From a checkpoint of a small transformer trained on Wikipedia.
Size: 2 heads of 128, vocabulary 512.
Architecture: RMSNorm before each block, rotary positions, normalized queries and keys, value embeddings, a smear gate, an embedding shortcut, skips across layers, capped logits.
Each number is 200 + 20 x the weight over its row's rms, rounded and kept within 0 to 999. Layers, rows and columns count from 0. The size before them is the row's rms in percent of the matrix's.

# layer 4 MLP up, 1024x256, rms 0.325, rows 870-896, columns 0-255
094,194,219,168,201,183,207,179,203,219,184,147,162,227,183,198,215,227,204,192,180,180,215,195,171,170,254,192,233,195,199,190,230,230,185,204,167,191,203,214,217,193,208,207,207,183,187,166,158,204,202,200,175,193,223,173,210,228,214,196,199,213,249,213,173,204,200,169,203,207,216,198,203,204,197,181,191,221,198,194,200,187,190,173,205,201,167,217,183,199,234,167,185,178,227,186,208,167,197,195,203,199,211,204,213,200,199,214,205,166,185,198,194,150,210,194,177,209,185,198,220,194,222,194,185,217,189,188,181,219,197,183,190,196,194,199,182,203,212,188,219,231,192,196,250,189,194,194,180,197,160,196,179,187,203,177,178,206,168,177,252,226,176,160,187,205,219,167,207,232,204,202,188,207,166,191,209,188,239,199,163,226,221,228,231,209,192,188,194,219,196,170,217,198,210,211,166,201,184,178,193,187,260,190,183,206,166,162,200,179,190,201,192,178,179,236,189,195,193,171,216,215,224,183,193,215,232,213,200,162,207,223,173,208,191,194,216,219,175,200,224,190,182,210,200,186,202,203,195,178,186,246,183,209,169,209,236
098,219,174,193,206,220,213,212,230,212,240,200,198,224,198,205,185,233,219,195,219,179,184,203,219,164,211,143,214,179,185,172,210,193,210,197,190,224,211,169,206,185,165,200,173,187,227,228,180,222,206,208,183,186,204,226,235,193,172,213,211,186,201,204,206,230,159,185,196,176,177,202,205,217,194,179,205,187,193,206,171,177,202,191,196,189,204,221,226,183,159,179,213,211,232,146,198,195,199,223,165,229,208,194,201,228,198,188,207,168,201,182,204,204,186,209,207,213,164,202,200,207,213,203,203,173,170,173,175,166,194,151,196,161,212,189,192,188,191,178,245,180,219,191,209,189,198,198,206,168,228,187,187,205,217,218,185,227,166,219,191,209,186,180,188,179,194,183,203,192,222,188,184,189,200,215,223,199,250,198,187,201,179,187,183,154,227,232,196,220,205,209,191,214,219,198,240,190,198,199,178,212,181,224,184,191,216,152,226,156,206,196,201,186,180,198,230,200,208,197,185,206,208,201,180,196,224,188,213,201,152,200,211,227,209,187,218,241,172,194,185,159,204,227,169,190,183,182,221,182,193,175,233,229,196,188,208
095,187,184,199,217,182,232,193,176,235,197,199,204,229,171,198,191,214,183,181,184,178,196,203,215,170,252,220,207,183,174,244,215,179,177,196,185,188,181,184,183,172,230,226,202,183,204,205,205,199,167,234,208,227,167,200,209,228,172,194,211,214,209,234,217,192,222,187,196,199,213,197,232,214,214,222,226,192,188,238,205,221,208,213,225,180,184,165,215,212,180,219,179,194,176,207,190,199,211,222,193,219,233,208,183,168,178,173,217,225,221,203,190,242,224,214,222,190,216,172,220,169,231,187,181,216,205,204,176,188,193,176,201,151,182,202,194,173,189,227,228,229,221,214,216,230,219,194,196,188,200,188,242,192,184,206,216,172,213,201,174,226,199,203,199,203,182,176,195,185,197,210,206,193,232,214,201,189,209,199,171,188,225,231,212,192,195,197,228,216,139,215,196,228,208,164,203,170,217,231,219,171,232,205,199,185,217,189,186,181,209,182,175,183,135,211,219,219,196,204,199,211,196,208,168,178,200,205,224,206,216,158,214,207,189,211,180,201,202,192,216,211,199,184,187,233,201,160,182,181,232,194,214,181,205,190,179
095,204,204,211,160,207,190,187,188,182,216,170,205,161,212,192,187,202,212,257,222,184,215,188,201,161,185,213,199,176,192,212,200,197,211,156,230,178,178,210,224,225,174,201,237,233,183,199,184,206,212,202,169,219,220,197,183,199,204,223,215,157,197,258,213,169,226,204,210,220,177,198,178,174,182,192,200,237,182,205,208,228,191,215,225,234,185,206,226,227,229,177,222,178,210,179,184,217,162,208,186,189,217,203,195,170,190,198,206,188,175,223,157,177,227,195,223,199,202,184,210,205,223,179,239,202,193,217,228,208,197,193,192,187,222,165,165,172,171,195,200,178,167,185,222,196,206,170,200,173,210,225,214,216,212,225,205,201,182,188,195,183,186,188,187,175,202,209,189,173,184,195,215,195,155,208,178,163,191,177,202,185,217,185,189,179,177,169,212,176,196,188,215,163,187,228,165,167,204,192,214,200,206,218,184,182,240,222,201,184,189,191,180,210,173,183,164,190,185,192,220,201,204,186,186,226,213,217,174,190,186,194,204,223,213,174,215,201,183,216,180,210,176,183,151,164,205,195,208,209,205,191,190,185,192,168,208
101,203,213,199,202,179,154,173,181,211,187,201,202,193,229,224,219,258,228,205,215,161,214,219,180,196,159,186,216,190,209,204,229,179,190,221,189,197,212,216,186,170,224,184,226,207,200,204,219,232,206,215,211,199,165,175,190,202,224,202,177,205,225,216,148,231,182,228,189,195,213,205,218,211,193,203,178,192,197,206,223,196,196,182,186,194,192,181,181,216,188,207,166,179,198,196,222,188,205,163,179,202,192,219,161,180,169,183,235,175,225,186,196,191,193,206,203,187,204,222,216,189,195,181,184,251,179,209,210,154,163,199,189,217,217,197,203,216,219,207,166,195,217,182,208,196,187,199,149,178,180,206,208,202,225,201,216,193,199,219,226,192,205,182,154,193,211,192,188,236,225,216,220,182,226,224,210,206,227,220,184,179,184,208,189,226,201,197,165,181,213,184,201,184,199,184,220,178,181,198,214,254,188,198,202,158,199,190,176,204,213,213,219,183,183,186,174,220,219,193,233,243,214,157,191,213,216,197,218,191,234,206,193,205,192,186,228,215,166,215,172,191,201,239,177,239,195,180,207,208,220,191,160,204,218,203,220
101,204,195,230,189,181,219,204,213,206,185,194,178,201,211,159,198,211,239,200,191,215,201,195,202,223,221,187,200,207,203,175,216,210,180,165,223,201,181,188,168,221,186,199,198,162,182,201,204,195,150,170,209,197,203,229,192,216,177,215,214,214,184,211,167,212,180,197,161,219,201,215,183,231,201,192,204,161,202,237,204,179,195,200,187,236,215,212,174,207,180,202,200,205,188,170,177,200,207,200,219,216,186,198,188,174,210,221,220,218,189,224,218,205,189,204,210,193,211,211,206,217,215,215,187,213,177,197,215,209,221,184,170,187,224,175,171,216,241,240,203,186,214,223,178,212,184,183,209,188,171,186,205,180,205,218,218,203,173,215,178,218,194,232,161,236,197,203,208,176,216,167,223,190,181,223,203,196,196,183,202,202,165,167,197,224,204,199,190,195,205,240,212,203,240,170,205,185,201,200,224,237,196,196,245,199,183,210,167,191,190,181,241,210,198,174,213,161,203,222,210,246,192,208,193,177,191,207,160,163,168,199,216,216,220,190,191,251,200,219,156,180,203,216,237,156,139,210,188,181,195,203,193,214,225,201,187
103,179,188,195,240,200,221,180,169,240,192,224,173,233,184,236,216,211,183,197,205,198,197,193,180,209,178,213,220,199,196,184,197,190,199,162,166,190,169,209,157,184,191,232,188,193,217,195,207,161,185,197,189,202,208,216,198,208,164,199,179,199,211,180,198,191,149,207,193,235,227,208,208,182,231,181,206,211,196,188,198,180,182,219,227,223,223,181,204,164,206,186,209,188,166,183,226,188,201,181,196,189,188,232,212,182,221,221,210,221,206,229,206,190,181,211,200,196,166,189,230,234,187,176,195,238,221,210,191,220,189,209,206,213,164,191,171,233,195,209,206,196,186,201,199,232,195,195,212,201,243,215,168,205,203,204,208,213,219,215,190,176,218,212,194,169,242,181,174,175,209,224,168,189,208,188,207,267,226,196,202,189,209,183,221,184,169,181,219,204,210,210,203,200,201,224,202,180,180,213,232,168,197,218,173,192,164,158,232,220,188,203,209,218,199,167,170,250,232,213,182,196,184,213,188,217,203,218,241,211,221,202,191,195,205,181,183,209,187,210,178,185,187,174,186,229,207,185,188,232,198,191,207,239,201,185,176
103,222,203,163,188,214,201,209,152,203,189,196,189,225,190,198,177,193,216,179,166,190,177,175,199,204,229,214,202,222,213,197,191,198,209,211,174,146,253,184,193,219,178,223,189,161,202,182,173,200,195,184,204,200,186,170,206,207,180,214,184,194,222,205,209,209,204,201,222,174,230,186,186,226,198,221,164,209,226,222,193,172,186,191,185,222,228,192,198,204,194,199,194,177,148,182,170,228,178,193,208,196,183,179,203,231,174,206,212,268,208,193,187,184,219,206,167,173,221,175,206,212,216,205,209,185,198,196,176,178,204,224,198,196,224,181,179,206,190,194,190,202,194,213,174,192,200,171,199,207,201,196,183,181,205,181,235,175,224,190,200,199,212,211,180,208,170,179,189,148,233,211,235,196,168,187,184,194,166,205,213,192,204,192,204,199,226,182,235,237,191,164,188,210,191,192,197,177,186,229,193,181,183,181,217,211,200,182,206,210,162,212,218,196,185,217,175,178,230,199,199,220,241,188,168,206,197,182,226,212,201,190,190,179,186,180,221,138,201,194,217,203,177,224,198,182,213,160,214,225,213,199,165,212,196,249,204
099,220,186,208,200,189,181,172,193,186,193,212,185,217,184,183,163,233,169,194,169,205,170,216,208,187,217,201,213,176,189,179,183,199,193,208,186,184,204,218,179,206,212,227,220,194,218,204,253,215,206,206,194,172,185,177,189,222,189,217,176,213,165,190,211,199,198,190,182,206,197,199,204,189,179,176,230,244,205,176,210,210,226,180,184,214,188,180,228,200,219,154,198,173,214,213,200,198,186,214,145,180,203,195,194,198,217,181,194,235,208,205,233,182,247,217,192,222,229,176,183,187,193,222,165,196,190,198,210,220,200,248,237,192,207,202,155,220,186,170,177,193,175,195,158,182,220,187,190,202,208,202,160,185,195,207,247,189,192,198,226,215,202,181,224,241,216,214,180,217,205,161,178,202,214,174,215,174,259,204,192,174,209,192,179,176,200,210,183,223,194,219,200,185,188,199,162,207,222,173,213,184,176,211,197,212,224,202,211,192,194,206,213,204,214,189,194,195,219,225,209,206,188,194,204,240,237,182,200,226,198,203,211,213,176,224,191,213,183,175,203,226,193,183,182,174,239,243,179,215,193,208,207,171,159,181,186
097,175,227,228,183,205,215,180,204,196,182,194,206,183,222,201,207,212,186,196,222,207,183,230,201,202,202,192,205,210,210,194,194,203,191,179,221,191,182,180,196,201,240,192,168,242,185,221,214,219,203,198,179,236,227,206,189,230,199,206,165,181,197,234,177,179,160,230,205,192,185,205,207,209,181,203,184,195,245,163,205,171,230,214,175,204,209,164,203,184,178,237,198,195,193,176,163,180,172,195,220,172,228,195,194,187,196,189,198,213,198,174,196,191,189,210,196,193,228,201,198,190,225,204,203,205,230,231,225,180,237,205,179,176,184,162,174,173,212,211,197,213,173,215,200,165,205,211,212,213,202,184,167,221,208,189,233,198,223,152,214,233,238,226,192,198,210,182,210,163,203,179,235,181,197,220,186,205,218,193,227,172,222,226,179,193,232,230,165,183,210,231,160,222,207,183,249,201,189,218,194,184,214,194,184,215,166,198,205,183,190,212,166,196,194,225,217,183,209,183,221,195,180,213,211,185,216,199,156,217,190,238,211,193,214,214,206,207,220,183,180,218,230,199,165,199,214,174,167,198,179,200,222,173,237,185,214
103,236,230,182,212,170,188,199,191,195,189,232,218,227,191,198,218,181,192,202,210,225,177,204,213,163,183,163,184,207,200,216,210,225,212,248,204,197,192,205,217,185,192,193,197,219,163,202,193,211,177,184,243,202,189,218,231,193,187,178,159,217,193,240,188,184,216,203,220,189,236,178,206,200,204,198,202,216,199,188,195,178,163,209,241,212,235,225,193,208,222,226,191,196,213,185,192,168,212,225,217,184,174,195,190,236,180,230,187,188,213,191,229,223,201,201,209,189,187,170,207,203,180,201,239,200,221,173,190,201,202,193,225,199,155,222,188,200,192,238,192,196,213,163,220,178,182,218,206,184,222,185,187,155,205,215,162,181,191,210,196,198,185,212,183,191,176,213,202,227,191,237,201,203,215,201,181,180,191,172,196,208,177,197,167,194,197,187,190,255,186,179,218,177,210,182,180,208,177,174,191,189,196,189,213,187,214,170,134,197,194,215,245,186,189,184,209,225,185,170,244,200,194,173,227,198,196,182,169,228,189,217,228,186,176,178,195,218,182,199,205,211,172,231,221,179,227,202,179,232,204,224,201,201,182,194,180
101,202,175,166,170,191,204,220,171,227,186,199,197,224,221,205,180,194,184,190,210,215,182,181,207,204,216,173,216,201,206,185,180,196,202,185,186,182,216,218,194,209,201,205,173,223,184,199,152,186,214,213,187,195,206,186,200,190,208,175,202,148,200,214,186,230,201,203,179,196,204,199,177,219,202,214,192,217,191,207,205,226,184,227,213,212,210,232,191,209,178,211,184,220,178,257,213,149,177,215,186,229,209,200,179,218,163,168,170,210,221,165,203,187,186,192,227,207,215,146,192,242,171,200,224,167,207,187,202,212,188,218,179,226,200,168,179,172,170,176,218,226,206,245,181,207,226,199,166,213,209,192,205,193,200,208,196,224,175,209,171,213,222,200,207,203,236,214,214,165,190,239,226,210,212,195,190,216,159,198,171,186,184,199,190,233,193,217,181,199,194,232,243,193,199,248,247,194,172,182,173,197,179,250,172,178,199,170,228,185,177,179,197,202,178,196,229,226,200,191,188,186,193,198,188,212,223,214,236,172,181,201,207,202,211,205,208,205,180,208,157,201,210,183,191,222,186,198,200,202,207,200,213,221,181,191,196
094,229,178,195,224,225,213,226,203,201,213,185,226,199,192,214,167,175,212,199,173,211,213,226,184,206,224,205,208,209,188,185,193,176,196,183,195,189,234,178,159,211,190,209,217,227,213,152,183,198,181,201,241,186,253,222,222,174,181,224,188,221,228,222,197,195,199,224,221,194,223,214,172,202,220,234,222,188,180,186,220,196,197,177,200,219,220,176,194,225,227,228,178,140,196,238,220,186,213,178,178,192,187,214,190,153,206,218,192,162,206,176,170,213,177,215,206,197,195,189,178,187,222,167,215,217,209,199,200,200,185,215,193,188,210,204,190,198,212,196,193,163,199,212,193,187,236,232,169,184,213,206,166,214,174,185,243,188,239,223,221,194,209,214,224,229,202,190,209,213,185,197,201,191,223,187,203,170,227,211,240,238,200,192,205,235,218,202,213,190,199,254,228,213,197,193,170,203,206,206,219,200,202,210,212,241,143,213,203,218,228,188,207,177,203,195,214,192,189,193,217,227,193,222,207,194,216,231,215,162,198,186,210,190,200,198,200,191,179,198,238,194,174,227,190,166,223,209,199,183,190,199,214,188,181,208,214
100,201,192,227,202,215,199,193,188,189,241,234,244,208,191,187,227,212,191,180,159,170,205,209,202,215,184,171,201,248,200,221,205,219,235,182,240,239,207,205,170,171,210,212,222,239,167,222,179,183,196,213,168,213,204,199,200,168,224,202,213,205,199,227,203,226,206,194,191,184,192,204,163,171,191,197,179,214,234,188,211,221,202,183,193,166,194,217,193,169,204,180,182,204,184,172,195,205,208,159,177,163,169,197,190,201,165,209,189,199,209,189,198,212,195,185,205,196,192,209,227,213,212,207,205,246,178,205,203,223,199,186,158,192,222,216,198,172,196,165,226,232,198,225,185,204,234,189,215,199,212,190,233,188,169,210,202,194,206,204,189,172,177,203,191,205,185,193,223,200,203,187,232,252,213,197,184,213,198,222,181,195,172,178,202,203,210,173,187,218,195,217,181,228,209,215,210,236,173,180,190,210,195,214,228,193,220,210,183,244,216,198,211,176,238,230,201,195,181,209,208,197,205,245,233,192,193,189,206,226,215,189,206,181,174,231,208,182,196,186,245,211,225,198,184,192,233,250,198,226,200,186,213,186,178,211,236
100,205,189,198,194,246,199,206,162,184,209,186,184,231,228,195,229,227,219,217,192,193,216,182,176,202,195,177,221,210,195,197,170,183,176,219,218,219,170,192,239,200,200,198,191,196,174,227,207,215,213,215,193,169,190,158,202,219,187,202,202,181,203,205,202,208,206,262,163,225,190,208,194,234,199,227,197,175,222,233,186,183,235,207,216,177,201,215,202,174,223,215,222,209,205,198,176,219,163,195,221,150,197,202,212,173,229,218,185,184,162,172,185,177,217,217,211,193,193,193,201,235,199,193,175,227,166,205,223,183,184,174,196,193,191,180,198,194,212,190,237,211,197,206,249,189,200,225,194,234,170,190,169,208,213,182,242,203,200,189,158,222,212,197,194,191,202,195,219,219,175,196,205,184,180,176,188,193,204,204,189,221,189,211,165,214,207,221,209,197,197,192,224,222,206,227,241,206,213,218,205,204,194,204,195,187,224,174,208,188,186,198,214,224,178,208,224,205,187,202,211,220,190,198,189,214,215,167,193,192,169,173,193,199,194,219,195,233,213,149,187,176,190,173,196,206,184,160,244,218,184,244,220,220,161,224,236
094,241,194,228,200,178,224,188,183,197,198,212,210,203,212,177,202,201,186,192,217,185,195,242,193,193,200,212,242,176,193,182,192,190,233,220,203,202,212,218,190,211,182,194,184,185,198,187,185,171,202,198,204,196,177,203,185,225,189,180,190,227,173,189,212,187,196,195,237,178,186,216,206,194,194,180,196,188,211,164,199,160,195,249,211,204,220,237,216,234,211,179,214,236,210,211,236,189,138,212,228,188,190,213,207,205,165,209,160,218,187,198,229,216,182,183,221,214,221,194,201,213,182,205,217,248,197,186,163,187,203,223,192,174,235,229,175,209,203,231,190,186,211,201,210,190,199,230,195,213,201,173,212,214,175,181,173,198,202,189,195,154,223,221,220,191,219,179,215,163,193,198,204,215,233,228,192,210,179,184,178,219,203,237,216,209,183,236,170,149,212,212,237,206,215,200,216,218,180,226,220,212,190,187,174,215,190,183,212,211,186,164,193,161,194,157,193,199,197,226,195,217,211,191,156,202,177,169,210,164,162,204,224,192,189,232,210,197,190,183,194,213,166,208,180,194,160,202,213,193,198,204,214,188,187,210,187
109,192,195,222,174,180,170,227,180,207,211,213,246,192,195,233,176,204,214,183,215,189,213,215,222,197,227,207,242,187,217,160,194,149,195,190,198,208,231,188,201,202,215,225,173,232,216,201,182,169,184,184,159,193,178,198,198,221,197,169,167,199,195,195,253,223,179,157,202,193,205,188,198,176,188,245,206,200,210,182,226,186,206,195,150,235,201,212,206,181,201,218,195,162,208,199,205,225,209,187,179,172,218,196,181,203,215,180,241,202,219,199,224,177,213,182,231,216,209,164,186,191,222,216,207,220,220,204,186,206,213,210,170,246,248,214,200,217,218,212,192,215,215,216,237,194,185,213,176,181,182,178,199,185,188,207,207,206,180,220,180,196,181,195,232,168,193,222,190,209,239,229,175,230,230,207,191,194,175,206,217,204,198,182,178,241,220,207,205,214,198,161,170,170,209,161,187,216,187,218,210,202,219,192,226,192,211,203,194,208,208,219,190,193,136,174,189,180,220,179,229,212,186,221,194,180,198,194,202,185,201,190,169,184,195,195,197,185,204,241,196,180,193,210,201,193,196,199,187,202,188,170,193,190,201,209,196
102,210,166,193,196,209,236,199,209,183,192,195,217,222,202,197,172,197,196,202,203,213,166,193,161,167,189,204,222,197,205,196,209,184,215,206,198,171,217,217,189,202,236,214,187,193,208,206,224,249,175,180,204,215,188,213,158,190,228,176,182,188,188,168,213,193,220,206,186,197,215,140,213,231,177,207,233,252,214,196,204,166,196,191,183,188,215,209,222,163,182,213,211,175,221,229,237,221,199,197,218,214,192,214,218,228,190,198,224,213,251,178,227,221,199,174,172,185,208,195,179,220,210,205,190,215,162,197,196,198,189,217,227,212,191,202,219,215,198,189,211,225,195,198,242,184,197,173,217,186,209,208,188,191,214,202,200,185,190,202,170,193,160,201,213,223,189,201,210,200,179,249,226,191,204,197,242,225,204,191,232,198,214,199,222,206,190,195,229,190,192,224,211,177,209,165,185,196,210,182,180,204,213,188,133,183,215,216,230,186,192,175,183,220,205,204,237,205,229,199,202,204,206,193,202,239,179,212,201,195,200,181,231,193,200,258,183,217,197,184,169,159,202,214,209,224,184,188,192,162,178,179,229,204,199,167,195
093,208,184,219,208,214,203,209,193,181,183,169,185,203,224,201,202,214,182,232,253,210,199,191,201,204,210,208,233,171,226,186,178,220,204,208,224,197,211,234,168,210,192,192,217,200,196,213,202,197,190,214,170,201,206,215,203,180,207,156,221,207,197,192,205,188,156,191,186,236,160,189,226,240,164,168,189,237,229,186,201,210,196,210,191,209,158,197,185,216,195,198,236,244,203,169,206,206,206,217,217,182,203,189,230,176,208,166,226,176,170,223,205,177,236,169,166,186,194,205,233,215,226,211,220,230,202,186,219,188,200,190,179,191,198,188,214,208,185,183,175,200,200,196,180,219,165,215,179,174,228,204,188,166,176,181,198,213,200,212,202,219,214,194,121,210,213,174,210,156,245,201,226,239,188,195,215,174,191,205,188,217,222,174,208,199,223,255,195,161,206,205,213,166,208,191,193,178,215,185,187,185,186,221,201,204,249,202,164,215,198,181,200,200,180,209,214,169,168,207,190,207,202,190,220,231,186,209,226,195,196,218,207,195,180,185,189,225,196,203,196,226,222,216,202,196,215,195,208,210,208,205,191,199,190,198,191
095,216,190,216,210,207,213,220,213,188,201,212,200,196,216,180,206,181,186,153,197,197,193,180,181,207,210,177,225,185,219,204,211,176,179,246,216,167,226,194,195,180,189,191,208,217,210,204,181,208,210,175,207,228,174,203,188,189,187,175,186,172,189,243,226,243,223,236,206,182,193,174,158,215,187,181,196,214,182,185,198,206,167,199,172,197,206,214,181,195,177,212,236,224,192,208,192,207,219,154,212,221,209,202,191,209,225,195,194,183,228,179,208,204,208,232,212,223,186,173,187,201,186,191,230,237,222,199,214,176,217,190,213,213,201,208,184,192,189,192,209,220,185,192,201,178,236,211,184,179,206,192,218,200,190,203,205,167,217,172,226,211,189,205,214,220,169,214,206,220,247,176,216,227,217,202,187,192,211,191,211,214,226,187,232,177,208,179,237,184,199,174,180,217,196,151,190,141,207,189,209,175,190,208,158,206,195,233,191,249,205,209,189,192,203,169,190,195,180,241,231,192,192,212,195,245,194,211,191,209,190,203,238,200,180,230,197,225,198,196,189,173,253,175,196,143,214,217,192,194,223,215,233,182,191,210,214
100,207,176,221,178,191,180,218,217,227,221,189,187,192,233,176,208,187,193,190,235,210,194,205,228,157,183,211,170,209,199,229,189,232,191,182,189,188,211,246,199,206,249,204,228,228,222,203,208,188,230,236,220,193,178,199,202,205,212,236,206,221,210,193,201,234,204,200,225,221,220,191,147,196,193,224,216,223,211,217,249,207,206,193,196,183,187,192,231,184,175,232,210,195,192,211,186,195,184,214,236,182,200,189,207,205,224,177,237,211,191,172,182,218,168,203,242,203,205,182,193,185,234,184,238,227,160,172,210,194,183,196,209,186,208,190,205,201,169,189,166,198,171,211,195,184,204,200,229,198,220,190,209,210,202,181,193,225,189,210,195,180,230,165,170,182,215,168,215,196,194,218,213,211,222,215,226,184,175,188,204,193,198,204,203,159,201,174,207,190,221,185,188,184,232,221,179,201,237,195,193,174,201,208,231,222,203,190,198,180,229,201,188,176,159,194,196,201,194,200,237,217,207,222,194,227,184,249,216,207,201,223,200,180,219,219,173,197,199,206,203,204,177,219,191,188,191,159,212,194,161,182,161,219,224,242,208
090,205,211,166,216,223,194,217,214,187,196,191,209,190,234,214,188,185,223,211,180,157,207,240,205,197,199,195,202,203,190,203,182,186,181,241,164,173,217,197,184,168,166,187,221,195,195,229,197,186,170,229,179,198,210,214,193,216,195,246,192,155,203,231,174,181,215,184,188,193,206,181,220,182,198,201,203,190,167,177,223,220,217,202,216,170,207,177,213,179,204,192,231,191,203,198,231,227,227,230,222,206,221,191,229,184,175,217,215,237,203,227,259,168,197,242,188,166,192,217,191,226,141,189,231,202,190,194,227,196,160,179,212,199,199,203,193,173,213,232,195,195,198,195,189,215,201,185,216,186,216,175,194,196,234,207,208,198,222,185,212,194,193,179,183,206,225,170,215,231,207,198,164,224,170,176,199,190,195,214,200,209,171,201,185,218,216,214,180,198,166,184,222,225,187,215,206,197,202,163,223,200,202,191,205,193,204,200,207,215,205,199,218,230,175,214,212,158,188,215,183,173,207,166,169,228,228,214,228,235,216,201,200,206,198,202,194,220,217,151,203,201,200,201,182,185,204,192,167,192,184,169,218,213,216,201,248
099,198,217,199,183,201,183,203,190,217,222,199,174,198,228,165,136,230,235,197,230,228,203,210,163,223,202,203,199,225,185,215,234,215,204,220,214,204,170,185,183,238,174,178,182,177,172,211,189,207,234,213,212,192,175,164,234,196,187,169,200,198,243,182,235,199,198,177,212,193,206,167,211,215,191,194,197,198,209,191,198,209,190,186,208,195,222,221,190,209,231,213,223,207,197,207,185,159,223,209,184,203,199,177,204,217,185,202,212,217,225,200,194,181,222,252,203,182,188,162,195,200,191,200,189,207,228,160,189,213,205,220,224,180,160,194,199,206,210,224,210,221,211,202,243,183,208,199,193,163,201,179,203,189,203,205,193,148,159,200,200,210,200,209,196,173,197,208,244,199,220,208,214,230,211,218,234,194,190,215,217,232,212,218,193,239,187,211,234,191,195,191,180,159,159,196,228,202,204,198,214,181,176,179,184,173,212,182,170,195,157,179,219,190,199,207,219,212,198,231,208,202,205,181,197,198,172,221,224,204,206,210,215,221,215,181,217,224,169,220,209,229,178,219,219,223,210,158,178,215,198,193,195,187,221,240,201
092,186,158,193,193,181,191,217,173,252,181,211,218,183,178,215,197,190,208,192,214,185,191,207,200,196,207,210,230,196,202,195,169,188,242,190,175,192,196,204,169,186,196,182,230,190,232,214,187,190,220,240,231,225,212,167,179,205,187,190,224,224,244,229,199,200,210,232,216,212,191,205,189,223,191,210,176,194,129,175,195,213,153,203,205,213,218,200,187,195,208,198,197,191,193,199,208,216,178,175,176,199,210,227,205,173,186,187,189,182,202,214,210,185,191,185,211,212,193,182,170,183,200,183,198,195,174,146,168,196,206,197,198,206,212,194,180,208,202,193,208,200,225,208,190,181,224,203,196,165,179,168,181,189,154,211,185,216,179,210,248,218,218,189,164,176,194,194,189,165,190,235,233,187,188,209,201,231,166,208,172,181,207,183,177,212,201,209,195,206,199,204,235,224,209,166,228,201,183,187,207,181,197,214,215,203,152,180,235,150,158,164,215,224,207,202,223,196,189,188,181,213,226,170,226,231,213,202,219,192,204,193,207,182,208,198,210,184,211,199,209,190,214,178,179,169,205,194,248,201,219,210,164,201,200,196,216
095,179,236,157,223,193,193,208,205,185,229,205,202,218,192,206,188,201,172,167,179,197,143,198,216,191,209,178,207,180,213,211,162,211,191,201,214,187,185,216,171,179,187,202,208,201,183,196,215,216,194,230,206,200,158,206,190,174,176,178,213,185,233,202,181,224,179,149,174,183,221,180,194,174,212,190,182,212,187,175,177,184,172,197,224,214,179,210,199,182,192,201,202,205,203,222,199,194,199,201,171,216,188,211,221,221,205,184,203,166,195,205,209,231,195,215,211,188,246,173,211,219,157,198,176,219,227,208,219,210,214,203,199,243,229,234,236,235,217,245,228,182,170,186,166,202,187,190,193,217,201,209,211,229,214,192,199,191,177,154,161,207,220,174,223,172,222,208,187,188,194,181,182,187,172,209,183,188,218,202,217,207,190,224,203,233,203,214,192,204,161,208,182,220,211,203,196,191,240,211,202,232,201,214,199,193,196,168,177,212,216,221,198,157,196,215,220,198,175,179,175,172,183,200,235,157,208,206,213,168,209,187,222,198,173,178,219,176,190,197,175,186,236,198,188,189,187,168,166,204,165,227,205,205,204,195,184
100,245,183,222,175,183,208,189,194,188,207,213,196,192,207,177,216,231,207,198,196,230,185,192,175,198,154,205,197,190,205,235,201,178,227,204,202,223,152,197,208,223,176,204,172,192,209,181,199,209,218,190,208,224,173,212,198,229,207,181,224,247,190,189,204,258,187,188,189,206,188,187,160,231,173,211,217,218,189,177,183,222,228,228,200,196,240,217,220,175,173,188,221,173,170,196,201,154,179,192,191,227,171,196,193,189,229,218,220,197,217,202,207,200,191,211,220,231,197,192,182,182,214,199,240,175,202,212,197,199,208,173,243,223,226,214,199,182,178,197,180,226,214,191,196,208,188,193,231,215,248,198,189,192,189,195,197,171,240,187,205,231,163,156,164,207,219,208,190,187,189,208,185,194,195,184,168,210,191,219,219,186,176,212,190,193,186,203,210,184,169,175,228,178,188,191,198,171,190,189,195,243,222,212,194,159,169,213,224,197,154,220,202,217,183,214,204,211,196,205,204,202,166,227,218,190,215,192,186,229,194,172,205,217,205,173,193,197,221,164,206,188,234,202,197,172,202,200,151,210,213,209,198,204,195,201,221
099,189,206,189,158,215,207,187,187,204,221,204,195,226,199,234,198,214,182,179,204,203,205,260,189,199,192,214,215,192,202,213,189,195,208,196,182,205,197,187,209,230,217,269,247,191,241,222,208,214,191,198,131,176,211,202,196,180,222,172,186,207,187,218,219,176,192,180,197,209,208,224,210,181,209,205,197,180,211,209,195,186,179,202,231,165,220,158,177,201,235,189,192,227,198,145,216,177,162,192,216,194,176,185,188,187,225,193,199,179,217,194,193,189,240,197,183,188,221,189,244,212,208,177,221,191,227,200,174,220,235,155,200,162,173,228,189,212,213,195,201,224,177,205,191,205,194,191,166,191,199,190,204,208,235,204,184,207,186,183,184,217,180,196,214,171,169,180,199,210,176,168,196,196,202,198,168,191,207,217,193,195,172,204,190,202,180,234,202,211,148,218,234,211,210,221,206,220,213,213,220,162,192,191,206,196,190,193,153,201,219,168,203,193,194,148,194,196,215,217,186,212,202,202,196,184,210,185,199,210,205,188,222,158,203,173,198,211,209,194,196,174,163,221,210,207,191,202,210,227,210,204,189,190,177,230,193